Each number is 500 + 25 x the weight over its row's rms, rounded and kept within 0 to 999. Layers, rows and columns count from 0. Numbers have three digits each. The size before them is the row's rms in percent of the matrix's.

# layer 9 attention key, 128x128, rms 0.204, rows 37-47, columns 0-127
097:470554478495506453482542502513467448501526514456505477547475487509520495578489525474533473481465476518495446475501523462475514474479495518502493504506537500485484513497474481569464504483470550490475469518537481467515535471493513474517515509499505509487504481531531513513527522469513483526523553520512498490529520506516516510462459490532522491495523511524488495494505515515495500512511
102:493458514441549480456485537500480467496507494545498481494509460534535506551449519510496504556486502545500530495474474488528489480483463495514473487530499524512492490477469475504490482465488482482465504549509507496509525501490508441494485453468484501502498507457473526467446548507457497487517522494525521493493507498513516497486521508546534495510511494503511522540495515484482463508536
110:501545505479474455516510524490506475508514472530527518480474457493545489457456506540529504513526499541505553536534438499485479508526524539476470487492529473447508506546509466522510509532466575492494508501532466532469478518500511493478485472493459496484494515472521468514491516501480531504496529490500479511511467475502472517506487512513483493499500478465491533513504507551506509524477
101:468529533491550504489519478479513514511510552490469489520502503491493474448495532455513505483521507481501518525533524525497504472516469501492510491456476450528477469526462544494504532462506504496503498509507512473505501480507469498487518531529513518493479507497499466509527528496534454486489564481515483444459554537502490512521504499504544519449502532487476444479490473512457506501475
096:533490481506495517491511501458481475544462523530471492532535485494496505502555506487477480503462478479505533522480523476511497471510508545484515514513488449560474525468476545523465538516504483487498561476467469471530449512472523472514459533468540492511501503503465531495484507469490500499474477533528462511499479521533514474499508492480502482529474505486502532522485473517488534471467
096:518497464501519493516491479495456492498508494443464482470510486492462510515502490505510477475534521492483544476462517473471479477496497481508536476499501532542491494526496482541464446517492528502499494503529481540503512465508521523517475505566553510448458516478487497497478493504528437471472462520515491478488507485478465484513471512498491490526511498468482536489457468478482448539518
102:505535461502479570502538481519505539504486503505517525555505494489495480516457525536535506496467521484495542507495483474482465480473500508509518482535488504469519483503533522498471478544466486494526499491522480498512572523503502496470500480504480490481492518451502497552537539532521539546514463446489515496483456509529516466505489498499519497500510508534495476546534523484465507499517
113:466498522576499517479476510508457476486486526466554519447469505532498488517504473477502502508501571491514496499472523467489506545511512549498519505517488485581496470514485498477545445487493491488498505460482517464517534482506500501506488518549503465503480494502499481495506466510488511465503507507547546488518520509492501494502495515523499473524548510518506483498458501524468507514541
104:445492497489528490458511460491483521501505474490532482507521481489493504528547496524473512525504509506515530513505469497554490530502511496436493506521487516556528499564489513528516515509475519539545522465567535494533481503478521475533501522503513534513517526485508485502446518464516497487496518517543500522471484480532500449511447472542500513500493469520490526484506491508506483506471
101:512458516511440470530514516480531482510500479502517486521477514508486512464490463529463525509467536517505488504487552513523518509515512484466513504490535502463518443493525512522463486487509454468518479501508514492467492491547552509506488519482496558513464498524486520520518512480509474481497519491505487507444498499532501454516558498500456456476493499555484504496514503505440478478471
104:484520477541551474527465484525499543485525529491552522484484461503505537479482454514472520504503501558494507507485504555525509496462476505498493524514536464493517516480528498524502509503517493481532520514542506508497492544512512521544516462528512490517496505496432515460509470497492520509462523516526470459506464472519483487471503453515523515531510518492527479515555487492522485533469
# layer 9 attention query, 128x128, rms 0.198, rows 38-48, columns 0-127
103:490515541477473535518444537515495514480483489503515508510513556496481510528503473505518522486483524485515454454508542508514498533469509437519491475515503468478498553519547518520511515521529507517552476480494511490512479497503484482481562520474488495485502549511467520495498478507454484486521491502490546500519474549528502502488516517536542515471483523540472548496468519519498520528504
097:488463500553540521463477526499475478528468461505502486493531528504530514482493505529534499472509510543505496486510518481543539522483467494473477495457499519451482514515497488524493489489554559468462498477526508486498501435480482483517472501471496498460492524493483451529503498503534504570500475483489530494472509468500510504457526493491523495518542556516494498489507497501521519522523
111:458530446522515490488502473492531483511481507498486441484509488482465503513519491526485471497496483521476529515464497486513484532509524490532510506511468490525518486549498515451508456506508487515489472478486484463507529464471471506470539483479514512492525550525458484518465447510534504453498533484567420508509449500493483509517512498521503521473526481496499468498517521503505501469513
103:499505476484524507494485488455502522495534465534515499477521537464519440526510468521557486499477471513451491471507461453511501498480507507516527491525491484502490501506475471462450528471497479507519528512503472449512493517533445497536467538485515548489484476487514474499478483486498504479488476511537494518484503559458518507537473477497471488519489496482468527472490497537485485463457
103:507517502454491498530516501557517465526491495508506473475491500507481500464502473492530466487479528475504529511505505477515461513555496482480491465479538462519517479524523533517489521515520507478505524493454498461502492549490518505504467508479554540469531539488503459459515491462535476484535498477507495532497477439502511508465508479506486500482513473455537473498524509468466514456458
100:448487529500500487473507485503474463494446493524547548469510489497467522474488534522489474490490501547508558541506475490512479517490460513492487499492451548497462545543477479483504539491537466484513488463482504489467483503514473495489458515539490494529499510522533522514497506458474515531530502527507502479512463505510493518488539500465499511493501533451479514487519516502462493540462
105:486479529497468506461515516500550534507507570474543530519467527464527480512560460468497480449536513484488506508506468484521496509477493516506511512503452535528500502490526476513513463542516496506536493510479518502513529511479482512503503507553501488484568502472528470497476454527507514512499449440484483515511496489481515477488485502520531502501511494529492496474524522488473448510506
105:474425497534501496481508476487533495484517448450552493504490518504553465476535495475477489486527501498537510490483495550528466521494502532477478519530483494540525449501534442532494525487501509523493508541470509491532481489500478478511485470495528514478526528500487473491486522527491465520551507497476509464466471494507518475464530521538479498485505525512533540508494492509499511466487
103:457456492454519466497538495523518557535495454508519473539508524537478475481497466496506497493478487485534554513476495497440503486517550540497502435459524480491469466478484477484498493490504500477499523495495506536467493506520520510506457483489542475497503495479472519507492506541519547534464493486546487439484498487487491488498495484515542479509508506483505529513498544512505512514501
110:500514496512536539489434492542477482518484493495501491522511468509519524503473502467474484477523481478527453554512515527517558504529499507480502482545484536493527477499525488531491509485475520500553491521475491499498483497518490488496486477495479426497541510528453506479496527518521488539507523488476498477481504532514496473536490477461518438506548473444487518505495532500483492490465
099:507475499476477496527480508524505487453485495517501552506509441501495503516531540498468470510494500505528510523510505499540535465499479482507521504570452522521491522521507473494525494515565450514513496509546523524474492480534490486475492504509529533487493543485496529478509526534468518505481464506558498522506525486513528460492480488521491507472451503505528550535493508505535527461518